Weights of a small transformer language model.
Size: width 192, MLP 512 SwiGLU, vocabulary 4959, 5.17M parameters.
Training: 208M tokens, 3177 steps.
Each number is 500 + 50 x the weight over its row's rms, rounded and kept within 0 to 999. Layers, rows and columns count from 0. Numbers have three digits each. The size before them is the row's rms in percent of the matrix's.

# gate: layer 2 MLP gate, 512x192, rms 0.151, rows 110-176, columns 64-127
# up: layer 2 MLP up, 512x192, rms 0.146, rows 110-176, columns 64-127
# down: layer 2 MLP down (transposed), 512x192, rms 0.135, rows 110-175, columns 64-127
gate110 093:559466478574497501536584480539497485588521528511478533543558473476591526529528501441529573553484540421507443544507455468584530467458417428438542521510490511452406491509513535527497569412529482
up110 101:523473522500528527490499450534503537496591557520488486490448539439530487453446502501514580493488474518456474558482515583512500553393520478538451490549529519472471493520369543558528503514558479
down110 105:506534533476483522526544523508479436489426450491424509484500472493512512541450573579400560370561541483463461606473502508516493469538478589556523415477586607546488618549538452577433490544504498
gate111 092:509504648480421445434554537470515487560466511592453483583527531473376444470417557477521458467435509512535512476603487597579611561511548417548444481407494523518559489458517487601478506580467444
up111 092:543478554614564478500465543451538520545526494434546525494514485515482459548588522444498473488504530532454455500429518572443495472455551485525555600461484529532491482527448400503479481546527525
down111 099:578422499474454479457496507405536597522588489547536505578491430491488441498532584548450526451427490558478518448521447510625480574505532436456490487540454546533497451469443506553516480572361531
gate112 098:453468488480442459575603550423586468564439494461491506385508424472464429488386410538610501537490624377598521462530465426511529593604465511485473414476448482526447382489486408439409514480506448
up112 106:569555450474496473532496536452503480511508464542462509598573544507490536561510494449459507553468481558478393562446501585567509483532478512485481557572577475542443442530399463561511489460448465
down112 096:440487572416526477530491489560508508502639470558530501546612472514436530570567472436478407587484502575499435539556558523494479498437503401482559529472553518498483492530533466564498486478517473
gate113 086:451508528468580523536488417553507503505471462486464471462494534502414566509359542537583515560504448471554491529643422472527466522533524541466555466478454500498561470428471486501480569537502429
up113 086:540487595396538408500517588459571497573483548567439520489503500505611467541456471551470532526438599496480462569499541507473571529439568544489442553483453557407477483503489394549422423513502465
down113 091:534547566416480526545425539541550477641403493486442498543458479469392526429350510460465518530410579535480493558528543464489482528514507518421455532509456547445529489427492443537453536453474431
gate114 087:571561465458413524546525538403496462503456414501546454466615564629532362441473584445549504570529449500495527420521460603432545491600452495451528537526582501531532540487563456472597597547483471
up114 086:498508441422501567481540515495534457545413504536465470617571517526477435445545479514396390448574573393438554496507475483513472512376491485606574479434463529490531488521451479486505451475428508
down114 094:549506480407500449427572518380587440524512541496559457479598534463568475484431534522554456551573531410540615570520538477537554495552439485549400485530515485477513490576501435530471446543481406
gate115 105:556470447516498512433486607504512439515554407474460516460551487428512497557554374513479505457491584503452508502473512557470582562542558491576512485526483526487441479428415619413517500554527524
up115 108:477572539442590420491447461521549479484510480445471458539471409544496541492497484466518480407482565460383427518496528519578564386499517487489536556532554428538550497504491517508479571464474485
down115 103:481418552351538458490531449600542519466582515494425470496511485477575591429559492537551439537493428484348439547521487512536496447521449549578558489522532538538565525449451544494540545475520530
gate116 095:489540560480479388445555547484495517497478533565631530466496391556567460573452499622521536575496435495530476561455480482524488398462460431515502475437521523465375421428485495480513510482516549
up116 101:587488446507428583515521516510432507455534505445504402495538555459466439473572475454469479449449531528477492479500476543551394568520419580544482509519431499602554446575493563485472543505520462
down116 106:555464488509507564562553464487516532520495519440454489444466552555604519412491530490487504567556461547548490424589502490519564502521475463492576537487525654479506395421529587491522516519438483
gate117 106:473428446481492468527527486530428448596527479578465462462556523608482458558485500498603551473512552594385437513531370578478520458503438469550495471525528585383543472510508491554482438476498425
up117 106:514526501437428478482499549432456437604514410371491470575507407437471536553566454506511476478522491427559484490594558477519479544487438544426493529452448449513507514566367446426518507474525516
down117 101:526438555538447487475499461420563581465533522515588445526503437541450509455509502506484529465469459514502477474438442481538549529581504478458454512523537489512498478307494439521503402443415572
gate118 082:498491481457634486467497537406449468449503516565395407552477516429550477461504524480506517536524597521538420483506425543423433539454458502460554502505585505460476519458456536540600495500551503
up118 088:525521469464426530514418533514442472458614491490494498470562528561474452473550584434527514532432543489578494543495630451542512522462476517500420472503524497532367596420530407464545479451525523
down118 097:436516477628518489492625556461429547503515474570484539522503543457525482408466598473449509411522578603495495517475477406563437472560498373527454494514443484417514468509427467492526596479519433
gate119 106:392537477414496443501554385504457462499469474562451440436497455563517507596631526521505530540469629505449555483428548528476536484476553408533497471428427565503542386377566557530415489479481433
up119 107:612473496487452507479550385504522494503553465479623618517512483505462539501540458474471588498516578526529489521472501411477511521530532501503546513473539519415451519423521514520566463511456543
down119 097:447471515537534551527535426530517554514537541570548541514475551463389461563419489417533454546497400538521402504495518530579418568435429499592566526450523492574545555521495605540440493465491430
gate120 118:519491503533483582542576471518526345469543497534477546589544518621454460504611501442475448487512525459479462484494599569554570530461517533498504581513478496468518388428453580457568534472559405
up120 112:531489419493663497528386473517521551539480574571473532496470497486489475490513386582486528542490504536545450475499472521516449528519451473525485555463453502465531540524503475517474592491418444
down120 103:403514574580438532597582513490490437455482564548501527524477464488457462468381483436496501435571482493570510424456517482508513589511446519437517332545522571559536462550566492515499466545432571
gate121 106:523598589469495494556493514441465471614533481455431452417521484493564503448496480547554499563561529562534405547439507410509501552494506476516504474527463587509544486505510498500478461530493480
up121 106:460463495446462484530392424546429484415575401534444465480436552513473489468496541476470577479603493540509486444506532448516478596502481495444520665541614463500477472525459459564520516498549531
down121 104:594491507480446550556514589512457487416496381506485462557481450467642545447573478448439430456511574498505517484430562551538506522505535408525509525472573503412544545539493569519513487465530474
gate122 100:486419445568532429439550488527383459449533497517461534484487443521502525481507412484543532554544553497443433505544533523580504469520392478422469460477427522555499520459534508434430481442463528
up122 100:551479484557532474513503491494470474452375414447546506536480564535504505499597535485467405512435422608514477466571518510509559557551435588525569548456533537515428533634640506424484608528542543
down122 103:497527503541440578502457475496560596588603573529536447441434382527482484458485456449473522502549488389526582540510450434452480506390585485488572560583475447457540512456455508480496515488521455
gate123 101:394528526482511519542507533489538400395502434519499506400550518468548407531538532518544381525580471472520508444498460412479518513537577509536430467494433489523422435452537487549446440506513502
up123 103:418487566489541525591395501491472505430589431592532457435516530483473403447492513448519491616498477456569507554569522486438533528565576479475472532532401460575395454566426502566546394458495502
down123 100:578508471551466492570443508514501535549475375528489499482526455483343432539579565407502530510409548533550525552513521507476480472485584500555508532372431479518463506512434427532465472471564542
gate124 095:532536396501477523565458482492486540506491485494586475454407474499482515487533621498505519445477514462502576454558475428446439542570534491496597388578504466411546463570530512474510499510551492
up124 096:476456463453491494535452541534511547484542548541444484437481432527437459613450462540484537551510435528548473433590458636548489544532375513514478567426450477440462468438541612526464493524517514
down124 092:463524508574568536458445453440505581548544564444590527452435585449464542481498477548475557502408495478517433493477439498529471501458465524435499546556507533547513464516487508460405499558507390
gate125 097:409579432512484568565462485496479498501397625414454478430474581425376466529556572563527482531507475522485538460423526410503574558431529536498467563485469429498507435505453505504473499533497396
up125 099:461511596494500520472423480600483483545571445519447502495510451469521544524451428512485473489551444465451501518504360431535453456510475437511482454531545518410510520485460603410464481539426493
down125 093:441477511476493474477492505505581490497590428482532486523553490539533558571517441454553461529574549504454534585565592482512533441501440447519513504423522586436497457519472488416463447474422490
gate126 108:518557480537591490455535497490559526506479515521545473595455449398506434526451459457429471441515532554495515473597556494470488415480559414478452533520589483548504474562560424380533527499576451
up126 111:546522512443524532458544517501542446516519385473522573573498478510519631491515498512457478557437569527498424492438403535484467587517512486422462417581520530496448457471509546546459512442542497
down126 099:486445517512483590559480467502481492557511567465500500457535562490571475469522505537541575600554394461494536499482462533453501555447437460487508457561458542521461558515472520542585496469470468
gate127 103:509503558406531420567452578452475481483588495547471484584525536522520429575496535564508517479533462544534514476529458514487482570455430470481500464532514484505525489337461474539574490554517498
up127 102:449509433504485491533549457510500531517551459564542591454439438474547429414572457515444471474500492480583438450529500582486559463453426540550523509517540484464558502448506468547481443397620422
down127 108:572400433496573487516493497541470530484473503476526523404537474610483494468452459476550571509524482483453454446469531460520489485555541523562554450525464475572496481569532496517488519506434473
gate128 094:541485512499529444434470558518532532435455498495587520491563533512485468430482546449570618465468484510320525440445480460579515463499564467498490540513503546537409459539490443491456396504439475
up128 096:563424488450466504491468435541533519511538425480468496584548431382568502556513530471482496537468585500538507518513517411486607450525451445470446436586517472510514426521564555521455537487442509
down128 106:501469565535507516545455535453533544484485495452457453460579495549520371466491602511468476521511401412497525465489503420592501499473508562482538560398444508646432593399485443511500474474458483
gate129 099:584454444502539545500429452432581525572420431486537554529560502495493572579483444552615610453527408458541494456550533572526529484486504613510581479550502551552508508565580471509486504602571502
up129 093:480484572488529490436596558560515431457463429398436452450555499544478483582533543518488453587507524539496472526555470558602405487461512501573536506555445425513549443486430542428510409389415450
down129 099:551535494544403513417470578462399429496528518508470479475522407518472482488422447542489466518509448513614463548565458500553408418499415484476435468515501463532469380522409505463601554471565507
gate130 104:631380456450575429494370420516616520506549381468512475428548619368460556486529575499529449519613507458452465497497492454528530520514423529558615531534559536508490519476477535551453560513490471
up130 108:460438534517479454470479352634470532598547514477554521433463480397482441493467479549537531489476467431526538524473484497471499438512522538517569520411433625497523540458556544489414533519523518
down130 103:526508478423485529454413546436508532487532442511493417424473502441484573573549568511496545535598456487486439455540470549552494479483417593451645447486484494491489399499496437504544543480526542
gate131 092:581421461567355576461586511530437520482518498554507555454452520451468453536489453475418507537399494480468471479531488524438449492489502448546529466504445554439495607577499465481551488458572585
up131 100:522417624408575547549507492519501531515483481479547522532602475638521499495419518503460444513525511561517539483547475529502498558588584467492539527549470582501508472508514551408493530499483546
down131 103:565590560423561629446526434432535489479498510478459545474536450538584502514501457567485531445555510511534509479453487513554530518426548476488572418596445575459452538582553507449539502487519482
gate132 102:489519518483493579492472510562488451490463453478446491427564538486527585526510577499462467385478567522570490564464481498470572573490496455471545568411473552502503558477449559447542448602496465
up132 104:529424572498469504546398443402501456512547531467508447617475500577456402568437526445505396513542512506417482505445447521558514491474460517594488475531477543422571512508549452528473403469520484
down132 099:475464508378500540544447494396490514513570500510530455515431519536537468438540513488473484561492519555518392526464599554446484518463466481532433511484448534546544536534444508531581439560557467
gate133 107:562471475595500468583528580556460487475464567488473517578593585491524528469503544538435474504505588414446474520441566443469519577415526546542486485472479537572429445421514583511552611492488518
up133 101:461440484518484572480657487502459466480570560550512559481466542480548463557489509475500482415479382496529518505575575467519489488502405433479453444614446493411417554601423440472566438488523480
down133 101:513532476409409645427493496512597456524572497548567494456505461504482603505460521435460442500507552455519467563461563591460507424485490525514534439612514522426448499495420556537518428482526556
gate134 100:428477513401423515440577458409454486563502448404512495548447504542549560520517439512507505528448443515456495507469542451571508521504591578550629567490484589443500565520612518489389548465583494
up134 096:462521500501463454461515473534575490464487541474536592493454582515420533468520486532468486519537499462519541568373514470461503546463512582397461506482447521536576439549495477467471450514436495
down134 099:555509504480428518541450416476468505535441505499500524598576519532415533555436465568498542496530514582463442549500465618468501438602534526501413467539405475499523519436489506579425529532541530
gate135 135:443534515466493458481465442422535528480504501513542575524420502511532506493505539386503542446548418486405597561455504505501451587399550527506485572490467476516493461499472590531566499532448511
up135 135:571535414411516495570464552475504564458546499475496492539469446434455565493569426479503504459410445611504466495508372535531466386549471512556516433539554501495492589544512463510436557536468522
down135 114:422488494540476466529507436533547487458467514619493518499504455521448451494478488458417483484455457512491513523520455492527447529536572518448457410453564599496537460526576553504495467556476508
gate136 089:557469500537495449601460590531505544545514535517481460572499540477521506525521525461432526528437519426594520503541503473527546452555450481617483433410520569421497446410425431538478533505516521
up136 094:454437455475542625467565506486495526471508535492464558499458439563517496568472487560399503518570511570377469507573484634477509514528486529427504472547433500529427500543494545489484524509510458
down136 094:490549499470622573510497538472527564486547491468512531493474530506456534572539542459451545538475536485439388517520528597570502525557524631462431580562553522466570545540527417477512461475402540
gate137 095:510525475500555455506450546511438497433442460538579506596504493526522430511496440493585613455481490521566499488505528524507532515525503572476501542532452505523510457443598499604582615567575534
up137 100:529475477461422522544580457517529464509558531489501532519567515515485454498428533524510538531444574470388504497468436492434492655451427588541521524501576516453548470441498513508384528479401496
down137 098:501465457473554534498505533501511453433510437518540390506559558539418496553498592494474511442534533433556575467486478453513523500520559496559553460452492530549616497484467545469446393513531563
gate138 097:502568494512484592592567550583514472493550428512450487476552597585471557477556572534517470469558459598502501442555496522455462601540475506537507609567440438515497469477556522510497409494501477
up138 084:570455488566529566532406448522434541495493526611566512427408488434506536507483618488510485417494567504423495549529522524481506556515466433443516536477536580493562488529472500511497474474543493
down138 095:436512440483532447473491510478480541550485520498534560519520566401611432479427430548488558520457558610446462578491498410498514486435530481525557498464552535505513472549517575583519551529462537
gate139 090:496486424546521481484444440509493556500523472519452492560487523552424599519520526384458548430471488535473506502522565520585508564520552530535505468479479597543559482421428570453508495521486524
up139 082:511466460511425473414439477506467476522525554473395469507550535559404392514530407525473550505540459483542402545480572433491597545557433482568519617422504499508492477463435532431444461406496454
down139 089:485437492542618476508454534515460479443419599472466478497461574452528491477543500442527541552473472443501463484626500491610520394434553453440511453488432489481494437587539475525540499490403473
gate140 103:461458575524484436498442487595510534447501552527566455428495505595509480535532551544368480419566476470393465542429474508568425458525480408580533489479422533575504435557531412447545522509445540
up140 097:533513447481490449485401511528483504442490472536519481529555460563529404501400503447526466396447543471398557428536503490490575505526575391483500549514521436545498510488470482482554490479544426
down140 103:474454537488460420394492508507433515528493435541485547527521504516479406496498548486480500416529586474503536540565481493520457501519465543441505490548508456515489498493480450492481449384517403
gate141 105:511592527526527581534585465446510439502534354534510515486460560568488527463563498455524352482630545462490496556542582531505548588466571442515478480415512488488525533494486443484578430521459528
up141 110:434435528478597474550477592561446464520542581493482573531497560503405595466574483478491567420467558518559445493437431548520472459480554491512474495499500504435483434453501542580570472503564504
down141 101:491529446551508483528528422534512501535441447519589455491565517459458479510530585464595478561475524568486560566563504461505421507491478498525430557474442471478556555516519574532501560516436464
gate142 096:557512488484415486499506515520515498572436438393498516416507463412547546602489575502426506510465488420569551483536459537480417499490505365643398496505478493551457482487452499525565578497475537
up142 088:518515422510544428499380495481517544456466450480387532492495379530490489531565530516480549500526495502493539496431530515393443388532477508508538421518593533465559495658553486472480525536502471
down142 096:516527464527474540451491408510523525490519453479502452480496469490456582420507538532613417574601458487529457472528492470542513593497629491488433456372460545533477533456593529629499502433539437
gate143 096:566557526520475475532465482533522432471583489402480434581460537503546535510570483455524548442507550380494432492526533542495541499453471527464553626506502557471559449399457489423537478553521509
up143 088:520498417490456584420470451512540606534558547496395471518550557491561551492548493471554452497502475511578428438552464465563481515536452473518525450461472526456572463469527456428521507557563525
down143 098:551493499480472524506413449415419546443552472496488507533532446462520511442441541457564560539513580532496565465453510502431481453541497548499486504538410356527430486529544485542492510500478477
gate144 090:494407483509450457518599405542513466551430520493555532507510534511462564557597489478516520564502477526441444548460460396476529539490448416398556591573577513603442504503536512473532526499549502
up144 102:525564533450540498563399518414505492494522481552482544489476462445543472389507575472465569505464523454490536487515525510566463513506523538523552460470452379482551495555477412420444470558507497
down144 104:452490408528455433520580437507434584515491562546538463499504554498364440530450458549469453479562566572597532514569607538432531535509472522529410512533535470456445555436442456508544465449456558
gate145 097:587531488492549514525527403426534604488544414488535476469433512477458533502413515485560437392527425459567443489520446532530524496556456445468470534588512563531392523473562464474530609522546547
up145 096:522589483578521448529402573499476516566541520486533459440504441460526468585467500456475485492519469606527424481520554565528484414506514467542486529484500464493619568478576419427503549563516523
down145 100:477466475517425543522440489428474609584443507509502505432468535501504509480495581501541442486464549505455485575474531541474546478539472488474443548696569417520490491524498446435485557484524516
gate146 087:504520514465476513459474540394457484560416485504473519520516450453545444505360496490534563476529473490488414453490583428518511498440411490510629507539524567520444523505511472480394546463492583
up146 096:494479632441514518517518475502541416512544531370556470490581541453549490457538449511461444489468515553540537581461558505517571578512469491475461633422463500432564561577506568451537475502456462
down146 094:511539484495550420487559520532435511510497517483526507497440502477432432549575550506474499484394485597456519589521536543487492468495468511473564524526520403481473487496537505438396505547519479
gate147 099:506578524439445466501446479608515479501509491525483448534439478482460474458444441546465433513527402421533641460545469582429504548550442539465530520470537547492498441558457384560530558549461513
up147 103:465522457531517505539506529433544501622515525452509487517531433548555430518475496455476488556473575524468484446521531534475483516495517490425503530403517481398516524526472591501490438580431525
down147 102:436472502515514461526506509448523370465510565469469444511487507422462575410484374456478429488522522584473529539601482466511446412493473446608347528512435440609562529496479525454492619506520490
gate148 089:375485484541446480436438483518493412509509470578602501507498467515460468502483561508497588549435585533549433525556585453531491506460479409525505489495577422432447447469474500389466451521529541
up148 099:487537453525537479434558509479563494481452533525415503548598494500465548528486517476538482526484479541490557506484593438494565484598550553508503475458376417443561523523506464465485522537454577
down148 104:450632530458488489551461508491501463548549501455519449384399618460513484462501537549476479510519456527482431416450490493450406486459404532495465465499557488451430454490471455431522490618485540
gate149 109:580474492493474504470568516486495484487416556492533468544509517512289471485568470508454488451540432425462502508533438462581536488499462419567437531438473519484493461525535432558378477431503454
up149 115:626450575557495473546470573490543488526492510557475476491487546413549539514468505512565536516559507637427415433518509493424610388468477612494481592395601472508516452546502460465548507431512505
down149 102:524458532454410455480507526522524481528517553474557438565497519507411419481554514462389538535593393435518471493520491507521494459554480420612537414457509493502497590441524499535519582397558418
gate150 099:534468446503455440480467496610526544525502460499504494474418505539411503582542465470461362592497557465445516461544464564529485543417511435469507502475500421407529571472484522393559494414492631
up150 107:513561512485539539457571371534487533495518558403533556566534463473490541489508543425511487647526525474441433489641464434465492513455543496546478459454504555503478561451499535440605417453520561
down150 101:480490443557478469466416561463560519484480421431528552440501411464522403544573398459548521513473497506591593473413494569563529446567514565490423584539499462473499492410538440608428627458493389
gate151 104:451565496579479422412510575635465463545531537411485506427438551480508447437560521540519505526457462494477473460469531586521529556476514554441424448506488439411431427570500489479515467528460472
up151 092:534448476506430535496468437562527390557488529537508544513448439453491540476495512482565516416608478562480530492480444466450551466469401477392559579469511518515563515456440474463623405513500510
down151 095:517471533517470442501585557572625483488506484542464458516479435526438548471457497423519495452557517535498524495576568429499520523517506465469596554449485590531593510413480451447542495504554487
gate152 091:558634482453515507446577538527387469478448508546469408393515547591520520536534566480505404506475531596576527547515580391450373495630548543455471429388541617507447521484498567557551524511460542
up152 092:506503495495546496599491508441503519482504454496485490593485537499460561444555500499447550537498509404432456506504463590505566541493567495469427538617605459539514509561444470482508446509456474
down152 097:501477429497463521491467453433455551503494445441509484577442505459474495434575435408421528501450522520421484549502517555462520525431452463533451524517533420569493405555444580495519438583512463
gate153 106:484437521532422461537515545506457558527484511488514520446466487514426452486503464489476513567465445412576496564463619560562529621581587483417492420505486506616479440512510495464399505506546527
up153 102:560485614522473535491575502376498548509515477569399526487545445546437511625475527438514535500537560449433501485475448465527515470463432379486515594408462486507485522451582466491441483440532514
down153 100:547457547539505603501546423471519491427434471522538534440488499504462493593548528510492555420485549492496460469498394485519478604417519444560501576468561559519527444417563474401500475521547500
gate154 098:496450642528529493594502432548481475512450495513528504499512539475544471571456475479478519395472493477499429567456443472531453570450545460503541533481492474554469524461524548471527443551532548
up154 105:448558460459551466442514492526543455523482489498485522434556479593495551551478440557527501622545398491540563482571560563471531491570533571504562481475384473466585451507475522573538520505489507
down154 109:516476461581518520444565439456572524468481588504482440547432472565488462495568502570484537536500444505568541413365497564454448503592532544452422448479454471470473512536526487441450509456585522
gate155 070:558471540430483418549513532496453535542488558514509486462458538585610501453341439491446487469520621553541459490590444488509428523505502487487501470441493535566395424579433551464485534549547461
up155 080:490502504474581552476601509537581507477583475472553536598514526429507522470411501452471548585594432592526542535564406485453455554494521600500493562591535562467483462464543522550527565537523520
down155 082:424414564425525505434523556486595582516500538508432496469538523388480568472498549493462566533476443527522526524512504474438498511429463513508552523512483416475477480433482470508466552545568549
gate156 089:503548496546496561507501514454461526457585437437445554539607558447488475498543480489569511413427444493421489551513494467589512538523526486533508529504495574456568475563447461492474495494463506
up156 084:582481511545518428526532484453445478425507353467480554521506634532519508464400554503567475433470567485526503489504481515545543512558548479479586467542505574473570453480444482480512468595569475
down156 095:504414487585578521505537531502520511516573518510438482566564519511534508485460440511491535469604497433500498512372534466361502524515563475523439546449477385534481537389426488499442526463513466
gate157 113:540530463415590489536427459523428543522440382524520524567549492512488546561510454493573539526532341466537496418577453489462446536684495460514531484443499489481535508470441460530488474609500566
up157 110:468513442518476492520499563501470553532539619372535563489511544509537486574530456506464479589559533558435486581463502524483560615433495476478498587539404521510485514535589554560601451448592519
down157 096:480547439418459530489464578519560414539505565476493481507462497476456421498495506584434582514539587559406399504523438506564495496456479417412496552550544560581502590562568536565483464510520522
gate158 112:469470553547518430606505553498547450475611405541425614466491496401441510564529555466536424499509472544451445555464565416593501527522488527500514466482488485503570586509458475496458581472467550
up158 105:481509410480519548542481472432539481553501415492522558472469478457469543545524540576463457597529446511472377616499592493576488571483523481552506554536456530508545539441426548456462405483533502
down158 098:521453487442445456513490542479505609479544520514518594501494577540555547482463504634521496434476559500534459472518596513532440498458549437431491392496521480573526400528453423493523497350538364
gate159 085:573491461518518516518530488438567571469553566419496515469465551513524404437451483574433499552478462538433476459470574480554503401437554580596544480496544572536504525504564501527376632451466420
up159 092:406495457486535489509518541504552562443505600587508515551563485543485526431488417491449536564521525497488520529452464551430538603474484454520541420491500541541461445495463412507558468477463467
down159 091:503529550450470563551478550502503500513622552561482485568549529448547495486482382482453550498511553378419481540445464546394555489464487535467652529506446487524508494528512467489590436443480512
gate160 103:546483514503498465460552461549483517457468567538531559530564454555513533545443571492481511518572457523494463469505511627476491515541397506532528456454621495486457469499494493393410496525498459
up160 104:509520524415455539556531414508466467536477557509476525494517498470524549443505465543512493550534517459543535506613556523517536563569428476410461536411468471413485510567467411437500566497477512
down160 107:511509493517476561405474560479425501397465458465429465455564374573499524549546585565517525443430531548524501533463403449505508394433466495587468385497511504512496463516513571475503489490535543
gate161 106:507545490566567502565476492517554568521483477504480473585451475481550613492516419513483546475424516462526521407480453535492487546529530592549418473546365453564472412538494589557504640461470457
up161 098:453539489491574528458529484531483511520535541449509523528607477527532518488534546445426474463515419499462431578434495498523506456445451481589573589425505517528476503510501608452474426469536569
down161 102:554489432491491566553505521541594488548536508644551475434558457440518465565508536517453431468468554515469444512495495463514449347553506475561499502486463453466419577442466532523538479429541519
gate162 100:567404477469509552457571549451508460535456483525576474536530395501490560531515577482502481482517477608512460510604490525509520388491439518484560472442567527550536572496465571495489520588562504
up162 104:483544583524468475475427496485473564560502438539509469462462604565444398448455582497493489515481461526511491488474481532464565539553503533500437531521496494455446454529511495495479405509483484
down162 105:468452419448517499486596479483543545479590487494538500488559452522448448513473504521518567518416434521473512501562522441465452565559517538537507507518544590538564497601463468481425534466426445
gate163 090:562495511417494536507572462438473567446453490544497428399459658409529478465555477538541583555526568493618522495556406521559446515545577420547534414499508505573550406420582437573504544559512567
up163 085:616554590459537515558541539472460482545468522475483432630478548476558542528517480472471600519586543501530531494388523572531523584473550497513517525447527493567504467439553518538477633445499576
down163 092:553546543452465553549435557454473451529461491530413458549450471488538469469415443421505509457520525539604481501527510496457377472457466465522573472416626461513364392420548521459483518510574490
gate164 098:536535505518521419459462474592537498584483467459462525577458479447534486459457550475496444499423577459442496556477496545508465516416457434500492511503544557492494537506595467477508485438515556
up164 096:505536554438536506473487485419452443449498450486523500551476543576552501519533500450525612502478544458556448494459442410559618442453513528503486532596453458515572506459446579485491538516529496
down164 095:480459469490504505543431495536494521559482578500563535459527568535569501424517514545384575514486515412552605535480531491480540554507513595519443491525425527519525619451446586571568498440606460
gate165 104:538381382483469508457593456485481503502533435454498541558482548489444508559375601458443571517538629478483470587399427437413491540530479441447517467520551464451387539511512547466526410502424545
up165 121:483575548511619465495576483518500512543508456561519456450533479627490610504490562531466492543530458531527553478468631485489534585491531546514551557438562384498483461412464462507451497512448612
down165 111:485491444543536459527520478504593395464523522513503512548503516535509541483556521499492455476472499486510557435546449572560554453450460434600594495525501437495539490585476494548395549462452428
gate166 099:513441409493555548527564442533543519525502498584516548548505484514563584586470384438605494433573510464548485578525530438569520510632416456489533528521536510387473534438577520503493516490485489
up166 102:582568513532459507489579497475574518468586393534578543395431463500531540595522524452537519565468494438575439507486552472574543462475527476514462461502431630507520440526496464467508443500523482
down166 101:501509544552405563507485525445446501452494519523465512436491505516628525497537509491601435498473505499513467418544432612432514463548523529580589568462536552451513445603495515550560502515566564
gate167 100:509563526533555507518530536539533467540508369477569508473503466570451507487594451444471536450491573500520539406462470529414535470467465438546560496532462484504477468576509505520426520512492569
up167 106:498514481564513502462511519506452564543482484539513506503598438519442515557573409505480493499484521495577465518563556415546520456579455507448518504443467529564518544535481409558492455530528488
down167 108:472394504594548581503509509436468408513416421488463500526482477508499587554563485513570477451460494452529564556481472462497506409573588516448588490534455432542459471565478439398497433414488458
gate168 095:509432518535389500500513470486534400372438456418516428505540521592435335534440464543483469470533477504440603413578495479434414590484582515495480536476550432520449512481502470478453498464492522
up168 090:538488472470548523557564492525473417595505466534495551544428493458468550498599458475405462433479517506539470553512506509405411543595463418555579503429544502464534515537456471523488483479586541
down168 099:506500479516381569514556445542434425477391444470563546563473523430520519465520509504493462447430445486491574442531562521494396527610444524507554527430590549519453433447511451620487489511520611
gate169 086:579498491522498481408468445515549454564490434437529544453520550512569495406556535474523555622507554480532528554538658505449547535481535526471552494595519506496473548492471529495480555460585479
up169 089:564505451500500461532502459504578456532472447441601517595515517584504502576432572520529481547471505400519544487517531529462496499531550422535556560511492503466489513494577517519484450427470539
down169 096:436479557467506522510537478464544521465428524442453495583537527481596451416549483584466445587492499569544450604526465539445512448402501469533546446462549468502505530478576496491519521454550520
gate170 102:416504449493477412498464505448500454554446428419518511472512547456394506479446475406538605444473554440483487489480496446524467450498396456521461537515460544550524497489527537484443410438448488
up170 100:444529521535442529430520539585499493548494420456514547560477511554500570546515468496556475446475603522504579417534528542551554356534506488508431504517585504442489562467540481513515475462537542
down170 102:554480566494474503466511492516495422457509493551579403493571499483445607502490534511537519531510544516663504512513541495488478575509483410620564508470482422474465501546506504610519465488529614
gate171 109:475561430510459543508501508519502394482515489463508483498478519404480507464577495526501525512570549488497534551464426510489559485372482488485454601544497537490554533463496510402469511473530516
up171 106:478498529475448548560488497493431492496470433472408444523488503506428506393520542474435457434476523580487503460421430457575503507447548509497480556462535472515529447468513494402427512550524559
down171 093:543476463435476428513437488477470471590513470451456416467425429534477554352497509531542507534552501566580552465477503539511540476535547491534344529456464458517475547396473521479397525493537478
gate172 107:580541461483575500520517527565530571368579371532456512479583410423568558448574532479523438522494487551498504416468337502415489557453442486550494544443513541499504464527486492502549519523470420
up172 094:449567576456511488506577552516415407426478416561419517480536495536512512479577519496570514582495482497465502408514426538530480519548486443477398507431469496537494399487538536540484475443503490
down172 100:460548489565505479589439544504535523565485507525506427494436563528485484560601541514471621546439533478561516600512477552429400408533527558533546407438455494435530532394522530423562451566493464
gate173 097:505518516349510391482372514521365498409538576448468497543450515520504541590583584402453440471518542511536434549442433494525458542568478529494610546542510514511507435533495538523555442486477563
up173 107:433419522516437492536452471431531519573492472522534389496506554477521460548529552526464507556571422430573487483404530451498573532553478523461422474425535531421556546324447530592474469507566540
down173 105:471514522460557510495474549501531403489518552536459554507439538456524523509484562508492615495476482495546356593577530550462412468499544484434622458531524446549572454529417527456602547478557527
gate174 101:569466481524632465419573514473525506424418502553506542475464565427456467521416492558522491523503503490458533437588466486580559522431515539533523571421464511438454489509512558539468552459577485
up174 102:574574476481501497585528583434476651627469479501515524526552488536539523488458518554526449448441473503495547485490604471395515509515352570536568449430538536493421580498522579486459524567517453
down174 093:549522542482509468502540628477484506478430550415477449538472482542546501511475493505487457562467514473400472469550470526533555498461471550461551485450499511440493437560574496507454469531531490
gate175 093:436564492490497406475431509558439439518491492397443590528501517511566529461568571505443519552483554456542451506450442410480427510476533506526411436450435480447501467452465518520537450438452641
up175 100:509446507533500540531569506394528551462446562519448486487537509549528480432536489504476511531554507485516535520499565520557526542485584535561480542478433562476544493494558498430488625392439506
down175 097:464510486545451566566477482531486529534544503417509537507546500557512457434443452491469523587510510533518483497472440456512558471455543539589475534447518487456474509508474519455423460455413593
gate176 096:544507459549557550592502505503536537462469514492494455555575545524466392453497382456480546481432470474495508487566629517546508467488476502531480539442464506491481577480586431502450562518421404
up176 098:620548549509465519502465464529479515485478466536554518517499455482454407496536457414353579516532414424464487539457590530521461563506496627449511518517511390557407485584489525464500538447452532